Each number is 128 + 24 x the weight over its row's rms, rounded and kept within 0 to 255. Layers, rows and columns count from 0. Numbers have three digits each. The size before them is the row's rms in percent of the matrix's.

# up: layer 18 MLP up, 512x256, rms 0.169, rows 185-202, columns 0-255
# down: layer 18 MLP down (transposed), 512x256, rms 0.113, rows 185-202, columns 0-255
# gate: layer 18 MLP gate, 512x256, rms 0.157, rows 186-203, columns 0-255
up185 103:124136149115113092121126135123132128141104192142084153129132093110149128119114152158164121125111139157109117106110145085089131121113159163156121116164152150096188097174096123102165115135112125161179136132117151139117129110130137137116130151118147093137114131169106149130112142196131103085149158099142121140116110128124143112139084176123094126139127130132133147116148110131156125101145121124135105176119117113118124142125108105105122113105135123147118164163158109139096145157147122198169132124115101145136108110086083115113138145103168104122089121159153108153147141123103110117129117113156145106097147108150099127107125127155094126143140181127166104151099111105102076118099112121117126104087134127097111092118120124119139113111165198135139098118175073166136193139111119
down185 103:118149164086119098138109125147126119172102132128152188091085128082128135144121174137172126102095152114115128129161110127099080155134081138147065124144162117118135103166119129097117108118083112158163106091096128136142132076127154141121128157127136129102116124116138114114104163178152097097132099076135117136149108125140115153154151138118119149126114118151132158165153132130143170147189160145133132126113148111135129120122103140178093117156102149142122152102109109104133110162146113130127172109113128104134130133172103108096128116103132123140139141113145154143122094141132063124160089138100147153128167112089149168119156153144138156139149170125120139153168114130129076101100126137126124123114136088146101090134143124130071126154122147159120098132133187131096159110131130
gate186 104:115101125107131111092154158100125095137150112111124138140144142127137076084098106133118145112135139192101138129113117097116122161149087159141165136166110099122130143128135160184136121121144093113127105127112126127125153142115143144088104163126169154142130101082121111147137082120118102130089137079085108120133113110135168118083147152133110137150156115153148142141102146143138139161113162089137124102141133121149152123154130160132102149114133146136152132132171115126098102170154088152078127154128170119113134131110111146137158195094116129106117163105119154069109142110077149162158157143115112128139140125179103150137102128097140091066124099138121109155130160168118108159154119125170121131098103132092111162097187085135147134130136148145124142115087133136114108133122139
up186 099:117096175128115127118097132141088127160115155149105088118138098117115138127119134158138067106047154148103115123140172142151162101105139141154091122173154136123126142116168066116164139140130161170137134137124118116107187124148144114109155149125138115110132109139137138169122188137094132102118112139174109145112137142112167104113177086095088147090160109137140135110118100113162094123121131126153146128069138168097153136124142111105119123137130158133093153133155151102173120171126136088147123137132124110131134098111182128151145102157157121102112169105136121114111115099093133078115134108129135131095117128136104119103138073147134128173118138136086143107099131152116109096154110175133133153148112136146151122129099155109125124117122101086142136166139145111116163137117133
down186 098:170147088121097137125141128112110125111136113102108144153129114158132136104107135102163162144065103132101166154079100106151139097104151130125105113183103119172114116153139122153103128127123136130110125140159112149118152134140125139098193125124085184143129121142177138112152120102135102129159149159150108131132142153113064111102094075127135178125112137144127118162157087129148106145109125151103096114170114167116138114146076162125159090136135129104126124111127122120104112133130071159128161124125139125117106157116178102088128147131144119143092121113142130143130149116152133159098123130117129124101106147106122113130108115126136174098126182132092140136137106116141139096139137158110156126135120156176125131089044139183087161131117118135148155134165139129146103091133106
gate187 099:131122121121161123066087134155141127122146126116139109101187152133101078108120149116103153150112123139086143121094147135120102150134133139112163089103133147137138125115122153121159111140137138130135106148133104119170137103131148157127127118120126129102155143146100165103119117137129121165107102120148112122151090122143107123176147168149102159089207147124130136153167121099139140123110126141130146143120149124109152148152131111122189097170122127094152101126142127130088111102113128116076127143105181152080168114092132096164116118142057104104143086146139091168139114165077133127127150110154133178087125126104152128100140066189100161117090155162112150122110128118138130092151160113151121115098138122154124155099151135115103105132103134141132137131099139125143109121112157
up187 099:135115089154108111123154158149084119111067145145108111080117129115108087137146113156125136161097138115144136142155128102142112109127141129155101114108098139142105121088142100145136152132115090149169115131163124143176138111155142121092120136067179159156119109102181171165121141142127135092121137116123117144129127154143102175068109095118140134123112124109120112126093122076143134119118131146167111113142146175124124086115102148146104173087142163128134078108107138124144103131115132130188156095113131094170113143153110146125143189126137123148115121137144104128098091107129126145145118112141137095108154130165140166127149142121157133151122105153164107115130145122163119077101138157155090137151075129160103147121179130107166125132119158150150123127130125147096154080130108
down187 099:123109171155095156110123101152157124123104131103140144112138100124093140124116147135101156144181141169120144157124120093095082138156128107133123159140127071164186102133147106136151092118117147148109182116100136141064157133111152134102147137138114139103082134173135129136158138129146152129123103145135136123158129103118140103143124135162144133113130075133130110077133082139136141082125110146142137089113130162128118117116148128119139143074109089154149158125142124143096158099186138106122086122147125128106149136058126161141151078092162116100155131135140172167128127067084149158140108134092128137136108074121157124112122175125153115156142092115157130128155124065110143129127157143161155138145109132112147121125143122125129109117108144095113123101153106130129130156129146
gate188 101:139173065090159144139103130133117151113103171116103159120119103137148130088152075172106173150131114136157100140112177099106130103141113127143124137150154105109089111099117106116134104162111145124124124175173128142150108124135163099138142123100094166150147157097135157156097165126139109147107141138126131116107080106122167147143170131096107165151102130087097139153161121140136189066100151097155129145137081132110139120147149190096115131089138137097137159121167134138159141136131086150152107149121122122151127135129175111109139132119117127070124148116121141133136155136130133137121104150147191104134136103142159100126098139106140123103139128167158104128095124128139112128083140110131105130118130122164120158136129154114100143096101102089143138096115132092132131142118081
up188 100:104162117115173118103186104151120119105098138132143135139111099172121151137120094081124130156105101139130148093142110164126119114148133147142114167134172100099098109130120112155137100126076117127113111132148120132149098117143151131138166123128104101145140133148128179125075092118141128106150139133117155171114118119128125139143154142176142115166132170117162122139126102162125124124102142135126124142138084138124146149150108161080140120150098137113104187140092133099119134166125115092133137145094087120125155142133096084110087153139139156089148146073114139119155151099147094122135147092151150144144106174129162103114093104134134087101175152148109110158112136115129132081162115091136113155122111118196144112154104101157127170136138135125086141108166094159113108120108086
down188 102:183191094121114122110152111125124118137128100182150157136141122108143154133087108158106131166128104097163159162134157112115127097144119139106127130124178135110061116100105134125149142150105134138138125095091138130158126132165134120160105192115131149112116136127120097133147156112148127129114082150134135147135163108096083168125171103118149126131075113091109101129171113135157195118132141104174134101093097139122138112142084131106107164115092147111126151115146087136086155137164119138114091157099128119157159170113136094169137144155101110142107148112134120080139136129118115122115111113150137140125070155132076120149131117115151116151135190110151127130133146125125124134132120135114149082095146136101097165131107158159122126148120148109134124147140152119122083145140095
gate189 094:121139126131149173134120186155091160151121095122145126183123128117136080136116098142171092080119119117100142148095109126152156142115130100128123121138101124105109141099109097115145105121129150121148149144160135160106112084112139136206113102152149120132174121159114133127105162099151085149151159137136158087086169101120082109132134110142133128140117111124095125142109139102151121135098098087114140127132101105124112137152071120149121148106126124126112057153117125127074108140140110157079112107158130101151075171095151132123131127158131122136134149176099135100117131147123105139151118091113118131108179158125119088096105124123150119168127117143163147107105136169116160137125139131129152160145133136150142183159118118163149137113142105119110117116146093135143122170165168
up189 096:121125136079203121124137156103145105133105160130135142124103155131134149119107131124120180126127109109119139119115109186137100139125093122109142131044151117132096114116137134146116149108152151099112117124105110125147094158081137158102125101085165180103143131108134156163128104105112113138095109130133119126194117150157106138174139133118121117120132116137168088177111130162134175134154124132096117099091140110150147064141103104122154171131137125145146110096106086137138101093138154154146173153165133102140118114126131117156148133122158130138111108112143130126121116108129168122085153138130093164153138124138111158134126137157061164166119082146158112128149113150062139104137117160119108131122130126072125141096144134163131107136116131142137124154096153092134128129109126
down189 097:144132156123128138133178064099154119121133169094151114101133086117134127125135163115121131093137098137084144151099158111098082158141115111140167097120116124138122124136165132163138135132132136132095126122138095112142115103182103110149121126126131110157120148121157098076142117149107113107123108098131125124129122116108086122140208098113113132131155135190151154136136139111115132110115130154104159156139167168112183148114153173135110130125098122093150140155143141121133137087159138153094123123150135096152150107169116166098142112125142128116162097105149160120113092097118145147110109127102149130126116110140162156109151112117102113188080131116123070108150177145114125120136099175170117141160107129153118120110114121099126151113096170134113085104166140142151134122070103
gate190 101:094148075150127170101146118108137134130128120102105076104171111160104159162137128167138110086130108103140088128136114158091116062157159142135137138132125135149095146090148132161121123124107111101142160124107117158151141119108107121079166148147135126134143141117116144111149107133050153167138118116132181137138141187146100154085122080122135136132114179105138130179112077089140142107124115128122130107150108138123125131147156138115121119128126112144123140120169171085141123150146127114130140134157184094102154145078150113175143094096086127129117120137090149149089137147159120124147121137095147117148167118181155154132090139130103159113141137140145121093161138137136121136111125111151102103119103145124134111107142157105118125099113112157126132110165101135159150129069130
up190 101:141163164083124102119114106158151151118143115089106152163140148139139107138085117137166095130118139133120116124117122158134105082130148089116127146124071154109120134112092079107112177139133117141164112126111148113160142124112164086144126146131153109097115137128116126153155146130108099120106164111107151128169105139115155134080146116153134100119091147139137134107134144111160136149136115134062100144136141123112097136090116102160131136129120207106076123139168144111123082163137128095149137157180145136095110160084135125146135137093111133155100099165133116128180134110159146127153172135116159145118129105129124151088099087147094110143128132141121141140165121130094115133127144114122105140124126159125146094148124200133101093126157107076148152115153139106141117169145086
down190 099:149103106104100169095096099093177120131150105149133156159139135133156133116127117134132131186152120121088151141129144115122135105118128123152105150153124147103118125100185162105138188094183122111111094130112076151130112115135111152133130138097127108139148098140135134144125143144142114103083140060141150134126151081133116099105190107162153128094110135139116165122132150132149117082148145149131143120134147118136130140106144167102137127148141138138144075176063100134164101099157086076128112082134130139123122152102119130141150109133128106142112137110128095129139147125111129101141165115164129117143155140162126170126119108150125101148125102135078122152095166098138123066142139100159126172104141137138160117147089115142138087110114122120139141151147103098118182150145125
gate191 090:143129171181103117086167123130122129169137119128155137079145114128088159119088155122139128112099154131151194149134089096128135093157128172099155070132128120137144143111156137107110063163145150140132102137084118143105113090182139139171125138128116095140112111122136079127155108137111138156146111098157115125120143136120127133156152127133072143101102148104162095138148187129133153138130097139098108089112095152133088107122117111147102085127124104107110106160108119142104145114137154132134115149128138115124100157083154089109113140147105100121113174107126127125115109159157152156161151159100207137126146113144106093148117095103095131132102101140158154116108139162143130143089127101103122130125123125106118160144134169111142132137105150122124152142092146138160139122148158
up191 099:104184112093137163178072128134169145127146143134101091173131161101134113126160110122127138147162103142110087118095154114127139133132159128170143137122124136093136151155118145123135189155120068108132147147150142112112111118073121123088146116130118157138129131111118158120115172119144131109132121114109148149121123115138153106095098119125173161147131099097128111080118070111152126132117127112142107156130147126107159136140138139124153172148129142166195145109133139105090113146143136098133137101120128132114136110154128151144112079120119099159129093083097125131140134121065125091127110095120073115141080146088155176086149128111154175120152151110148119163158177092090132097144128139150114106178150129141129118104131112122133140121174115128155116141144128139102118113111115
down191 113:129113146150097095095196105112104107155129112121156155093145103147123168120085140114142129091094130111148173143159118138155124126136126153073129100114140108160139108113144144123129074110135169144145108119111129142109123116171116144172120112128131093108119100160142089112141092128128135125146127131152113121147144149115101149149154139146071099100109150153130112165123192142108119141179108143121156096094118105144102128102124135131108103104115112082080123159095116158155133113107145137122107166143136109149117153090154099125118161140133136109124177148139127137103114138171152164142141158133200150113146110163107075172120124125092107133104094153110117101098078181150133155115119115113152140074115120114125154158106159138127121135093152128095130145120121141155148132140151
gate192 102:163135090114147135120097132102170135122166089134146140116168107099128089099144101142086126117119127120139144134130133140138130117105115115158151134089128158142132090127126132116117125136157114148104115129121102172135151122139148080118110102131087143145151134134128137093131129151140122084163142107146144106105108119153135111141181116155097136111116191150154114140108097134115106114127129106172143132123116120144157101158138106091117166154170121082143067151139100095155135148156131145104112108085119126156120101158127085165124171134124088111156150116146102108124186120113086149158120130133103157078138156080185080129107113149117155175121149115090153144131123099156125103117089119177112135117159144095130130151169125119053125121145159146126124103130141145138169151120138
up192 101:163112127094113157128151104132132080137130149134129138100116127143115110160121112171133138150107124149090103120139118098132094112119128142149149096139107113097177119104117145125153123108136173135127152122112133087113141070154108153135158141120169164123112123106115114154153126171155107065124155123161121105124097124100132141108090146144121132149130150166140147126117148116117155112137127125150147122138102163106167169156133148134177136132112080150170159152101167128127073078107115116091126140138133116146114132106118121147141100147130133156110109147163073107116086134096082139137108163133141138094130067148125107114127122116137119118097090130102125117120112108173126172110150137143107094173129147167132154146125120112152199135132130101093115135044126136111176160131108
down192 102:140071120137135154137144150118160154151058133116176126146148129138114082164090159124122145129133088145114149143110119181112155077135123150123147127126127089172105110132142141104133155113133136089137164095151108151089152131124156124143114067134118096168116112121118105103106128119117128152180117109125099139130133160142101105124107162114145138127128125129112124127151134110171114120098132108119120104113105122123115123108111158102130111151124124169171144143143130141142142116090171123130126090175111131125181135160118102088135050152157135101122077150145128105135113131134138122089164084145145125092141103113103124126139192111124138126125115112123118154146107143116153077109101161112130158129175127162118121090167118155187142095137160148165137082116119144129145153145115
gate193 103:144083129128177113099121126153130113159170136117114131122141122144131144130141140141140139159182158092079133090127114151139139133108172117113121100130117123126157149138105128140142136122141124115165133151133120138148108138190131138114146116103143124095175169121097120111103156091114170145136106107117142163092139118110151121100109157170172098143141154089125137111129125116135093110109116168094100104128150082166166117165126094081103100105150070146099121126122144110092122092177130131107141123123160122135080144218144140141133143145148106142146158154107139137117125117133116152059093106112114096168148145152144118115126105130128111107090098136166116144131146147142118141096136120133131097124156102091146115131117124192162152158136098109098099130139108138147094142115094
up193 100:138149154110148133168097119164109128197133167094143070120176126124165125112098111136136139155136115102136142139122181123167114124130095090111122116104135139135138160154093175112104149100155112125129093096140099109118135107092118127140095143146109139124146163151101132126108108104123116137075112128173115160171143151143114143094151103135110124120120127113121114143140174146090117107132165140152143105146136124116172110141141142111120158137134156121130138136103102128178117153080112141134108126108155175134110139124127116143092114084135155127134131088119072073123117131123131110105128136145143163054079125153123109139152145133155124138152150128115127113108146099174159153137098094122160098104144107108128102089113160116193140088159161093128131128123125100129124153181128
down193 102:128165138139112130098172113137124086085146082135112125128125151137115126154160143154104123143129100128183127127146135145126071104154097112123134161124126144072093103117165133129093154129146135125089144107124169139127165153096156134122137121139143129136095152122122087147156077115113109129121157100149122131146150144134075125124102140170102146129174133113092159175079205107140162147100133163166139100118101137136121119087131134168144158117092155120153125148126179147134126119146095157093165100113102099167176080122107107160141142101165140141100129094141096117156109131118167101145140122129139121116093131143136154101117122120127161121116158126135168102137106104132128134130140141125100115131113112137137162097072133138090149093131131102082138133120103138152123134113176
gate194 097:126123110153137150119104123127107113138126118113145152142092137142101140107132146109144104089112133102102165156101137110133117117107161127122131124095151083154123111067199118117155133115120139125132148112071111082156109093073115118149099164135134155133093118205147120128107116113116143162122110048138127148098105114124149120111140134127120128099119130153103116132127118137129126190097111153130149156078111148155140089162123161144114152124122121120146143157113126151186148176135107158107090114114114109091119119133104113107131159135142158144149160133130124172161146125115083149141142128108128119164153145163137122147155126127138124157108099171152154144113126149165165142115141112092079145118115127126172146100135107077121136112084146095128119163108185127107141137090122
up194 098:123157145106109087117123129072109113108102113112143095130122146158113104145122154127171104138146158115141153123099114110108133141161116155127120110100099134107100136116080133108150118118138126123131153118146147115097203133167138142089189124126142099127108130134157167110164143116151129147120170177132152149130157124128135120124097136141148109126138130146157117141153109128142174042148128094113131086105090119115120186148149148111123147157101136112098109105136176124103087065155127119112171155143118097106122153152107157133147140109068118147125113162162131140174104116167107149096127139131130092096129108099110122113090107092153104111137130111072147153148113137122138123152139136147145166138121146169116102115129174155142143122131112113097101107139144131129164158104094
down194 103:113110132076118118124133094164135149160112104133124132083113113133089081126127162167134150092151118097165141162110103129154156111157089098136154103144140113113160118100124166125137124126155124114138128087150152165122162140156161159159177121159122149127108081098101113115180096118095086121120119159153124143177087122156115111136137136110128141133137118109131132091119100101115121135162127134127147121117141135095136138119124128159129132140118121140088122127162153095102103161130108148126189125116164121139163115116148127125129102136154128140093133127137117111175121134124102096126063115092107105147130134138145120149159144136125139134115124072118144120137106103124083152095198128180153132094130090080142111182155148115143096173146165087141159094109101107140130158106148
gate195 098:126128101130113095123164109120128133106140134098125119132133129102142115135089131164150114156089134167116083129156163078111061147146158151122109126141119110095165124095094125135147084127150116147121169151095166145131197114129117142135117120111137102174178129114113141107144086093135141113158147132143090100159080127114160147161132151134089116137120170128137138185122124164096132107112142092130107155090127129104136090122157102131138151132151150114151103135119130124095130136154131105154125123110128143144131090089165102168132127127122104165105159094133153155112103188131127131119164110146129130134064142161085166118194115145139101128142134086120112077120108150122101147100124119105109125146152141142141133116165125130123151141105174143147093123138095124156123126162102
up195 104:139111113124103140181157121111134137121147133127126149135125092121135123126123134176128134105153123140143147146186114113155107137137119135134147140143161126106137115150115184080144110154118142148157141123137109123141099107123113121139138126104138115191144176148091129100109129095086112118120172116118092134108101160157126117140089156122146146141098091136116140132139083126103104093129126139118143163163124135146106143131127077058159113114130124092088085180133102101112168104169133126104164134155130126106112153127198142124124162165166136137105116138139146132095144107107122159151111112110151144116112120164092112147132104176124147074126107113095152158122052134158113129113144150121122108135167116121104105104085110151142122108120178157096097104166143099156103121103119
down195 103:146101125115092129116117115090136103108105196119125156119150164147066103153121135137129116130123156120094160133116141130114142103138168139133143144081182128086119132150181184133127118178134109123137158092129134126219145161155122132109160095133147094139143154098123157128123148104131145119126133078128095137122111092116138116158144117093109120163117115110189132111125096144115119102104134107103129122120148115084114144132155118137162135085108146152104071126044166138157092157149133153121121107115149138150095105110125150092149135141148131158097140119135114139128115134095129120173129071128128107122128127119114126117142146110157131105146158122139118111122152125149143131118186123144110101126124142169165130150092125137118097078166163128145123103149107119149111126133143
gate196 100:134105137100119103143073076135148131155065116155136120139111115128164119145102111134141134118106120110162155123091120083135119107107148141123122084091109181120140132123115136125126138102120140149111149110154131106153106173123123116110152157124120162078150137138162154167134088142131138112104127113117140107134112161120103111121160083098140096172107126123153158139119089122157127150099183129161146151124170124109117134098145138178120180111081119104138138132127094162117158146122129146136113172133094088141186158146145166105130086107099125137112106124121124138136128095129080135185144090087104127111158136150142133097135114148139135122141125114135086120103167136140159138097120128102153136144171094124107091150119137119127114147131150126150158195103127067133148164119104
up196 106:099086136151130136128160095154135132148102099127163138078131121144109096163137087122127106131133113141179165112124121147132158140087095141133106091125094111139146147138067115138151133116169132135116126152115114106107163147095149154147124128130068089100144129147125109122124127163120133120130141089136104142126134140144116159135144119138141122119107120092144131096151166088147132134138144121142075161140090143155089133150130142084144085128091120151166119112115084126134089115112102160132156121107085156117121136205099153154142069133106145122110116149162138134092147096097151146160117095099161108104150139110165128177132138134150125119106131174160135192135127133152097110129110130137127141111069128148159104096161151115084128135117155146134134129164136144131115113095171
down196 105:109076143129133125113122096124151115115059141182111067142093106124135122114101109119122131101134138100138106144125094156074134147153154133113121068132092120130132112136113134110152086116111141132124169147146139135132155144155118156146140139152144126110145148185110140108149136110156122151106122143137111168102106162153169134150143111095135134126114091150069090106093113159154153182133126093124153115140169119087128129085149176154135096117153144097162149096129130118139123136124109114153160134152160127134145182167090093120116125157165130094111146115121122131105086121114140126131115125124133114132147100112127159135141120110107126111122117115094129130136158079190151118136179073158137135096166101125106150144082138137099140117160136119130134167125127103098149178122116
gate197 096:179122080148158169145103142144141129120146139088113091126091145129106096101108164088132129155126075098099162123112162157157149103140143115115083124154169140105162095140141110115165146129127133109141134098143131114090111124147139138126166103101142170129115126094121145168129158124119103106110095085129107141120130126086125161096141106131141131088115128109150134090136150135154122095091111126180155142091124116108101090148125151150133142091165134129102150102048110076119153127121118173136142153149125157114121149132128154109143099080125149121115153144100122161170163120176124121127122161135145203150121132125153172110126123142150153146097128152116148109130106087095110148138104138109147128130134117116180151145125131127141116116118139149072102139139134132085106129115152
up197 094:123136126146111115117116136139138124145128189143169134079108138140111128126096139133139064121142147146159125132139156125146130112124115130128112144117125078128175159121134074124110175141162154155165136131158132137098115078138158101121121086145097135151114160137103128128146104135153118147110098144091164086144157080110108164097165127118121130121131133121119124161109105122132117123152143127113138102094137179156094136145135155141177155141160097126099133103100165090108151149098102093115108169111120131134143076128158168078133108137105085085100135098133155122184160184103126130137122146136111149129120132150118163142130120147118121142156131127157138156128097123117097075096127130117100095154084164137169142111124120091080129137113159088109116134167134134115118168105146
down197 093:108131122112145128114104117069141139120121129139123139120129146127136136162139082148140154130122128121085117149149093113106118159110154186133163116124100142139112161110116154087094121144133110073142130151151142136141141126140078088143075128117126099149202122142153106101125130178135147136142146179081129109102163122151126090170147154163127098166116113132164109106114183120121137121170099145137093163072122082141145135131121129133105100130116147145144105123136154147101110084150147117101113104110107104133181133146120095172112136086143112141162100109092146128121112110096124169137151082129124108120110091125141076128108130117131112122123101108184135170129153115177151142163147142121167133103137126098093187142135142140128144120117107101148145123135158142127133136137154
gate198 095:158159145127123152091168159114146118158149138135155113117126136098104084103143113133115095129121116160107103127138167158123171127122113182123166153122104113173173096138053123087139146107136139115131132104132105135116155135113127141150136125140142160144119055152125123124120114125130158122148144135098134152129144110166124140130122175119112153118146149133081120130131148166122131127134138135112121123085173129137164125120122146166138144103070117143100136180096086168077122122143115127132101117097111118115105100126145095131141161136122126115173151091120123063133117138119116179086158128103100102089107139140138107104141087122110116154099181139136118135139097137173124091151114114118105165095113141101130163121166098162105128121098146164151124148142124111133097163152081
up198 092:117082135118122164097123087125114097113150146154158139137129158137186137119117125126129078107106086137182093133149151124198096119175149139114088135090133124154141154113125128152135149173128165127130116118136122148101107111122133134132152098137122152128168110116161139106141137093158145119134142104144113140103087128124126145117132153147104104140118112160123099113143146135131124137108164112172129183114073162083161142129134104140144129076139139116110143108172110105106124068094082138126154149125143110146127170084120107142142164135111138130185119118147130168118122103131125143123110145168097096110112108167098183132114086105097118150107117137078140093148118116130171133129111094159084169092123144105139137100123104101135144121118136123131109159174108123159134149136109
down198 089:202136136174137162126094132157134121178123110098094102116098106091122144177092158139123113152125128107155128113136114120114111149117150160137110133129124107149120125155133113094152135154137065118133156123123152107092114146128099129145155117132095122130151123140100148071125162125143134150159152174138143131162141172116135123140134119140170141176108095115125155113073114076097074120171128144150101135143105116147091138146119089130147124133160159094119142162130130162173126146148112172094114104103129115107103141124142101158130160119107146104089108128112110101122119114148111129126101134111131117146117096117122100121100126134160148066100135150141088116131219152147128150140165133125090084139161085157075123149131126113137118143119145118133123111155163122131149137130124
gate199 097:098150130139155166119140150155144129083077116129107141131104121164134138130143126165113159107097120143127105154125121075144130137138103179141154124182139154115098097108148107164124118121097074156098151126150139156165152130155155102084120157087129147122109157101115128143131099158145118088152115096136132125176077119119135174196127105137166101162138174103114166128104121064105154107120081137100182153105101146137138126141075108159100131130116099109143100071153140108115122124124095133127177135164137101100144156136098129152166139138137116132092144124105114093135133117107168165081143125117137143138091147119120136128159128102130125119165133107152121110100089124124106111131129098133121110144111164159142106133130114143115133133117161107154112122132106139137122127175135
up199 104:118183136100150118098116087098116139163140119154080111118149146120134075157149148176141148158153123093146111095140144146144114104150116130097126096128109174083110157150107148100141094173113142126153139123113082106156101157132097117100098168116149123126123099128102126110106142115126128136126147115130140154098110140135095116088141097135108124109119109163132087143149165114116121099134147111129162101102140129141156148113149143153138097167107085139128115152109128185099110093122161168129105161096082123176172122129144175117175166120120158119126154135135128139142106128117125140135088153106122129144142137128097129163127074087111148097134118110179142142118127158181095112153134123091129162089095152144147106144115122138155159141109065131094121126145176138110138134126136
down199 100:129174078141157134109083112090136126126155156150111113111125154110158169133158101117150102146110124090118112131113115180129164149101117099109104133122126113129113138148117089163151139148136118161164103138073127115125172132127110142155116134145119110119152117168111104116137115129140129150140112127107135148123129117184103097084122095128134133160125118142130095142163134138133090091158168133171126158092127129115146112099138106145109123087116079149153106138106075173106130139105183191113109140108159117101160156132140130094172148156125128134158147134052159163141152173118171133100121119111148088134091120089134139108119132162159127106096133110136133151126130105123162115137169141083102152135129105146113165145116127132096097160127097126129107126105151110129090161102141
gate200 098:123089144088125139139143090110122122148104137102123129113152154133076153113113163135152144062114102154153140141144114122100156153143149149116149106141180119170111101140138109123203087109133135112108091114105090118128138159171115149079094150163185130142137115147115125105112081098090097150129107140174117116140104073133163188136138142129166146080137151093112135131082121128110121122102158142106153125128111167152136169114123122117146131129124164140101126167105105129118139171114119124105070136109133143114096131136088159164131118154147148131139120160154124125134095117149117115138104150126124130177118136129130150137115132124109158125152107140118186098108110114129086094131103164114156123176114099146152143133116107110112092141166143154113143112137131146141083120096124
up200 094:138138107177125116117137178119112137164115134188127113099133147146151112110144150136109124120148104090108181117160130167101129158164125112094129107125109158152177139093147129153128099163137118093086158135167117144118132131120097108135095119128120107144110133101130150121175118118127141109160126097174153156121098110153151102088118129129138134092110157154106059123104122103112194112111149119120127099133112146126139149170109080153177162134156113142157099148094110074093123115129135133122151147135110086130099110126077115122100107164155134146143119103099109140134152147171111105159132117118108159133115118120101139173101099127129157169131085127141076121126105128163145111158127121133128091146114123137144132135143120103148155085152167190148124139120088110109145107125143
down200 095:125138133107091133107162092132168128109120120147122120084133098103062158155157130123088117118090124123102148120137114139115093088165158144094079093123172084138108105128141126102114123159143160133149118129126134129149121124142146164152129140138146116134154143144149118203095127108135135142138113131133165183090101088124077141119139092151113102113084129091137152117099116131138110171142114125133120102115108150113129114130133145117171147105095183112142138110098180127122135134160103134115115132093127148123153092146130183127142140135124140138162114160092103075138090138138145170158160138114136102153126136134106139096140124162120077123129125157086125118162179084151093137127115154091140121148128111129119113116146123151105142145188093171127150162149097148142119153124131
gate201 100:145118135093105094146150137165102152134116152097119142140137137102100135138151097106119176178112125147108152106104147103136130164196158126139130139146114165139143097100069149106133118170184152085116157122147157126147115126168082097165137079141046161138147109114113122099142124126113133116129107136143145138137102110102160159124160144115107133115132111139084175106101135103103091102104138164179127089123130165103105126117137124167129102116097115109157118148130110145103158159142098092128121142115155123081175092138146129090142146078107129117151108146121107100159135101120138151107125082146114127169084118128138131137106149137116144124127135106122083122088142170122125126118112139135128130119110141161171110156149145154159128121163127143149135154106103164122111150117130
up201 094:098123122126079106135135138182110160147169138110130132142146099143182120127133157106124123166156149136173139143124110099172125097144163144123126126108132115137090169094108138159095111150166154143078103162113092086104096084117097156156120118129130097156093110140147124102166135109091117137141124158115082119166158104105100155139148113181099096131119138120144133126143147122106115090116130124101126116127173132128134096146127139114123147135142167123157167121129114134086128158071116102137131126111125123159113140149133160147156146104165090111092137109148101119090107096137130161087128085132128119108122113137132120174120104131189137124077133147132139106106116118138185136143124084136143160104108153135160183126112150097094132122144135064109151119130126149133138160126149
down201 096:135088119126129090132108130103161110146202144127133121150095182118138150178104124141148111074151123129095161123149077148150144103157120130132116140097120108135129117126122132117093130077163121134172151119132147092091117134134114158125118134143142108115072141135093110162121140158116127104158173081134095123124133114174146105110151120132145127144134115102112162131096156104139113101144107128159121145135105110135111140137107090159162140103146142164144168129112123094121158110095147161147147123140102135129124069153141152157136123129168137117122166114125100125164108127129112098147196112077124134093136122118156124137150146125158092137126119127146130137146185124132110129167070157051139126120100148060122088159115132130137109122089119107149126130140149142148147141102136
gate202 102:125119178126123159119055152074144075086144117174187136114163189128092164162141139112111099167141067093115086181130132175140143110124126110172129159092136168144133089124147135090099118142156138120179172104112090120134184178097112114123125153137093143087134119154120141131140108090140172120161105137124123121120092122100152131164101121123113165116122135147118122122116086126160152125101138169113129125091124127116109137126099090136115142101100106124102132114162123155134160099174089122140097140150165088147120142134124138123147127150133127123124148142085139136132120087101117131124123108136149142107103128141118103109140133126125137094174125120117189119129129168138146107143150125128138095133140126113157119095095131129127125136148106110132114140158111136122153123139145
up202 098:140143105112155145143125123160133180123155178087155137132133132144100126104103105121163176160119191128136138095123117119160087103116090109111167101140160128121145115143089150142144170118121136132137128094136117136133120117168154138102149093101178123114108114158118118153143108105152114113133156079140076135127180121135144112175122162134100121101133154089139105128135160117113107164149149080154101091136103115148088123115167139157130154127163109105121130069085107125108140104119133138064122123125153127128086140165112076114128132150144118134112148125124136168144110132125137157154159126143129090092131119125150135100167094133117078128131145130103097129113091091123115139136126147101088119126201142140163158121107137164142110095100152132128117100135153142119119122151167
down202 100:136115113084135100090131117080182166142119127156135136132180090105093114121143115106095151100154129148113118122123135114075150154147124139128150102160142115149160161156119137123116125170172117126116169100162141113113131158159089131143084138152147126131106126096102125121133169137154142102146155142126150135156152136124126100119084123141161129147113146073129098116105131148101141119097116116145112146121140094112132166134134124125151152055090121136146127118150108112128098158120159175141127160113131194076170117117130128157128101101128112136111087122097169126112140145100102114114144110144130120114101127125154100137136093134148114129142150138076081110156098137116118108123144182108074156128152147153139132139160139110143157112087127139134121182129106147148072180145115
gate203 099:115097121070110129090164091133157104140105144082144085119114156169123133133128136135155124208096091134100086131140116075175136158144156091114136129121140151172099097097135139088147147095162159151127087139106122160117131157151061123145153113133097140163146154142128102154156111117121083120184130084091109146162119103144139163130133146122118105080139120147137127147106142121138135092114126162155181086137121121113084121136133132134115110133170142163139112116122117137108114120155123120118112156133127151139149130132130148144114136079161123109117148150166180122149148123113135114129107102101138116125132099145171135091159125110138156123097166131125148098112183109122135132136079102128137119145107153114150138117112118089124091139129112148114144169125119159105131096151119